Part of a small language model's weights.
Architecture: rotary positions, biases, embeddings untied during training, local attention windows, gated attention.
Training: a variant of Adam for these matrices, 725M tokens, 11065 steps.
Each number is 200 + 40 x the weight over its row's rms, rounded and kept within 0 to 999. Layers, rows and columns count from 0. The size before them is the row's rms in percent of the matrix's.

# up: layer 7 MLP up, 3072x768, rms 0.0464, rows 2624-2627, columns 0-255
# down: layer 7 MLP down (transposed), 3072x768, rms 0.0413, rows 2624-2627, columns 0-255
up2624,100,216,254,203,278,189,192,154,219,214,111,194,207,210,159,138,182,292,155,213,239,217,107,182,185,231,193,167,256,230,112,193,307,172,215,215,135,239,120,136,185,133,245,173,152,235,218,262,222,294,89,257,186,109,256,149,231,214,255,179,228,185,246,189,146,191,191,192,168,221,232,173,194,157,161,196,194,208,225,137,185,214,231,175,258,217,221,264,219,264,224,182,117,252,171,265,214,178,186,194,131,266,308,200,143,224,164,180,168,201,239,96,206,251,243,174,208,265,199,270,232,244,140,160,245,137,134,223,195,172,191,193,179,261,266,183,188,150,281,220,127,153,223,169,221,214,238,247,188,225,164,194,183,156,138,182,205,181,249,222,182,226,229,234,192,254,204,220,216,115,159,200,192,216,198,225,201,171,220,142,168,134,143,107,176,204,194,259,231,142,212,135,201,197,166,140,210,224,196,139,212,116,285,150,207,228,201,275,154,227,254,149,177,265,182,193,215,220,130,184,141,228,219,244,227,183,211,207,231,143,205,266,181,224,204,176,225,198,198,262,205,171,223,197,201,172,292,218,240,294,182,204,199,213,197,197,189
down2624,102,275,196,187,240,193,231,158,183,240,177,86,212,166,215,152,130,268,198,176,202,234,202,229,167,219,164,200,202,157,284,294,266,181,167,122,240,142,225,221,208,197,330,243,180,152,226,216,151,182,154,118,174,203,236,233,216,232,179,152,131,238,234,241,182,245,186,208,163,178,169,215,187,242,267,187,172,206,179,238,152,250,230,252,120,245,183,243,192,168,155,174,261,168,209,212,229,264,224,244,247,159,224,160,193,155,268,164,155,246,189,163,215,135,213,218,200,213,207,228,168,131,125,226,207,235,163,191,223,194,236,168,182,242,256,217,187,276,171,135,162,174,215,276,168,230,167,186,207,217,178,295,179,160,251,150,218,184,179,216,153,171,270,137,195,148,162,217,252,213,204,188,233,168,251,195,134,180,166,120,254,174,250,212,270,195,235,180,231,181,195,215,271,250,217,256,134,168,266,178,169,247,281,201,246,227,181,230,170,158,223,196,153,243,196,226,251,253,203,157,225,143,181,213,191,213,212,187,162,147,176,213,191,214,189,171,181,235,168,200,258,106,247,125,225,192,187,200,182,192,201,132,188,159,170,147,174
up2625,097,183,194,189,200,176,184,237,236,242,152,236,240,262,100,212,174,194,224,253,240,210,156,273,191,159,259,219,189,162,223,163,264,274,209,217,159,179,254,175,240,249,169,185,232,256,200,177,195,211,223,224,242,180,210,188,205,250,266,292,227,203,186,212,140,228,194,221,133,240,179,179,225,247,173,223,254,200,187,179,211,277,155,228,256,188,217,213,151,123,222,128,184,223,186,251,130,182,247,217,227,225,283,178,227,179,231,166,224,235,229,146,246,176,224,234,278,249,122,210,230,247,158,169,218,240,149,218,250,153,207,260,175,195,190,272,241,183,152,225,210,182,163,236,219,154,151,146,150,137,272,236,229,176,162,202,233,226,237,113,161,212,246,209,221,226,209,181,203,220,141,172,276,233,152,153,219,166,291,163,229,238,174,166,201,220,231,201,292,150,229,179,187,208,216,176,211,111,158,159,265,214,256,226,199,187,171,256,211,217,108,198,223,188,190,145,221,221,154,239,178,177,235,223,240,180,250,169,151,232,165,279,154,229,191,131,216,202,175,142,192,140,149,266,216,194,211,174,164,209,147,216,172,220,156,152,145
down2625,098,259,239,215,257,172,226,182,157,177,229,166,157,234,209,227,165,173,205,174,211,236,222,256,182,270,139,160,201,207,78,159,177,227,197,325,216,242,186,170,239,170,175,210,196,195,188,257,260,205,124,192,210,217,161,228,182,255,232,165,263,207,223,203,240,228,179,186,144,178,258,281,153,197,267,209,208,230,128,204,144,224,157,137,213,203,241,223,224,185,166,252,203,161,216,193,213,240,230,149,163,117,180,200,238,175,203,180,167,192,182,196,221,174,204,233,168,147,179,190,265,167,233,222,122,146,220,245,177,223,240,191,224,163,191,220,221,183,164,206,230,116,200,223,194,195,171,145,161,161,104,217,165,276,201,155,219,220,223,201,210,194,244,163,209,136,213,309,130,240,216,165,188,250,154,260,174,197,209,278,184,236,302,278,211,233,237,206,170,155,167,202,198,138,202,172,189,212,213,192,177,125,195,169,221,222,293,213,232,292,244,199,192,138,187,154,236,259,191,127,198,204,227,164,170,174,151,217,226,225,186,210,257,268,187,237,167,240,222,138,156,188,209,216,215,184,191,237,250,266,147,138,231,207,173,202,157
up2626,085,227,263,189,273,171,139,123,118,187,153,243,222,171,122,264,213,192,155,194,174,207,186,248,197,240,191,259,228,103,218,164,227,145,191,208,188,219,135,129,167,141,312,215,234,150,202,212,120,185,269,242,126,182,221,205,255,213,158,195,192,235,219,155,207,186,266,147,191,184,219,187,185,226,178,186,197,233,198,206,199,173,236,188,230,139,263,144,219,216,248,198,281,220,222,165,207,239,191,111,180,271,240,227,216,209,243,220,210,211,174,189,192,166,281,251,208,234,160,160,104,222,190,179,229,215,190,215,141,230,197,261,245,210,140,257,134,111,168,232,192,184,274,166,175,265,199,208,228,174,211,178,149,228,211,207,191,161,209,213,138,168,151,265,195,137,206,202,221,232,216,237,287,194,168,258,233,173,154,165,177,165,262,180,164,188,171,265,255,245,143,191,126,228,192,173,210,112,212,199,204,174,216,172,201,194,208,205,174,194,172,203,238,105,235,154,112,266,197,190,174,197,236,258,216,184,232,184,181,117,273,144,185,199,237,203,205,229,161,212,165,185,176,202,214,209,231,247,114,225,214,109,165,222,163,181,217
down2626,088,164,240,164,148,224,152,253,274,280,280,128,176,159,193,183,157,201,243,185,293,241,199,218,184,301,167,240,204,206,149,131,195,300,231,193,206,236,286,215,251,206,134,177,184,140,235,153,217,182,165,165,239,230,190,223,185,188,221,234,209,261,139,203,132,225,193,176,196,147,216,186,249,239,252,209,234,199,142,175,186,172,152,180,236,242,222,196,184,156,239,174,149,174,238,238,172,201,242,183,172,149,240,299,157,174,110,183,191,230,216,243,175,261,163,248,120,200,191,162,227,217,187,188,208,203,166,211,143,111,230,170,187,222,221,161,126,234,284,222,210,227,238,241,204,201,221,199,218,170,216,240,246,288,201,211,244,212,179,175,243,209,210,158,198,225,189,218,251,155,196,254,204,154,258,248,252,244,183,227,220,214,194,194,123,181,242,193,195,197,190,171,215,167,260,205,167,193,255,273,170,183,186,168,189,216,201,236,185,212,226,158,246,237,187,268,258,216,226,212,183,214,240,169,172,321,173,230,255,251,227,227,182,173,152,155,210,185,202,211,167,185,191,103,206,167,208,163,194,218,211,202,177,218,168,210,216
up2627,100,179,156,179,178,141,203,198,200,185,157,211,114,176,197,227,223,188,207,200,179,161,178,162,123,164,178,197,166,181,214,242,201,201,200,207,109,212,178,171,201,200,171,204,164,255,163,197,205,190,175,234,206,243,210,246,172,225,190,244,207,197,245,186,135,201,197,133,143,228,195,145,160,171,201,170,194,226,215,253,203,336,192,189,217,246,222,171,176,176,224,221,247,243,222,244,145,263,169,287,202,231,158,202,144,154,172,221,191,226,202,181,134,170,223,198,159,173,190,167,200,223,155,129,151,255,207,190,232,215,225,226,183,218,127,210,206,179,243,253,209,258,241,181,215,108,155,181,239,159,188,199,190,231,234,193,176,188,189,187,162,206,250,236,192,241,252,286,236,173,196,281,161,172,184,187,291,261,110,139,180,189,158,220,183,201,193,182,218,202,219,164,210,188,248,186,141,216,233,219,177,155,210,207,238,183,169,138,203,193,319,237,229,235,213,241,203,320,221,171,221,204,183,188,239,139,206,199,138,190,243,228,219,207,155,190,168,229,130,145,219,217,192,283,219,148,190,225,242,242,189,229,180,184,215,194,164
down2627,102,250,257,197,236,210,188,252,176,191,155,225,226,192,212,235,189,162,123,240,176,146,233,213,257,213,149,208,247,198,167,142,217,245,180,237,117,111,215,173,281,182,229,231,141,277,178,167,223,202,152,207,209,197,198,265,292,212,184,202,234,204,240,222,211,184,216,166,158,170,228,192,209,226,235,220,185,178,202,208,183,162,121,214,234,185,204,173,198,135,174,221,195,222,180,165,195,212,186,230,152,194,207,173,241,193,247,103,188,230,171,252,184,190,187,142,253,181,181,214,233,226,238,192,136,236,202,277,216,195,220,203,215,194,223,258,159,211,178,219,180,250,264,204,169,303,223,250,198,160,237,205,161,221,155,219,184,282,149,246,257,222,169,263,196,238,267,170,154,173,153,169,205,213,206,192,248,159,181,178,215,306,210,162,136,144,266,241,214,222,227,223,275,179,210,223,278,219,196,239,204,214,137,216,143,171,259,180,189,143,296,117,177,156,204,100,210,172,211,219,281,184,146,216,216,172,156,143,259,219,232,247,161,209,202,276,206,184,146,174,178,145,196,187,191,233,203,142,294,249,228,256,229,189,217,192,148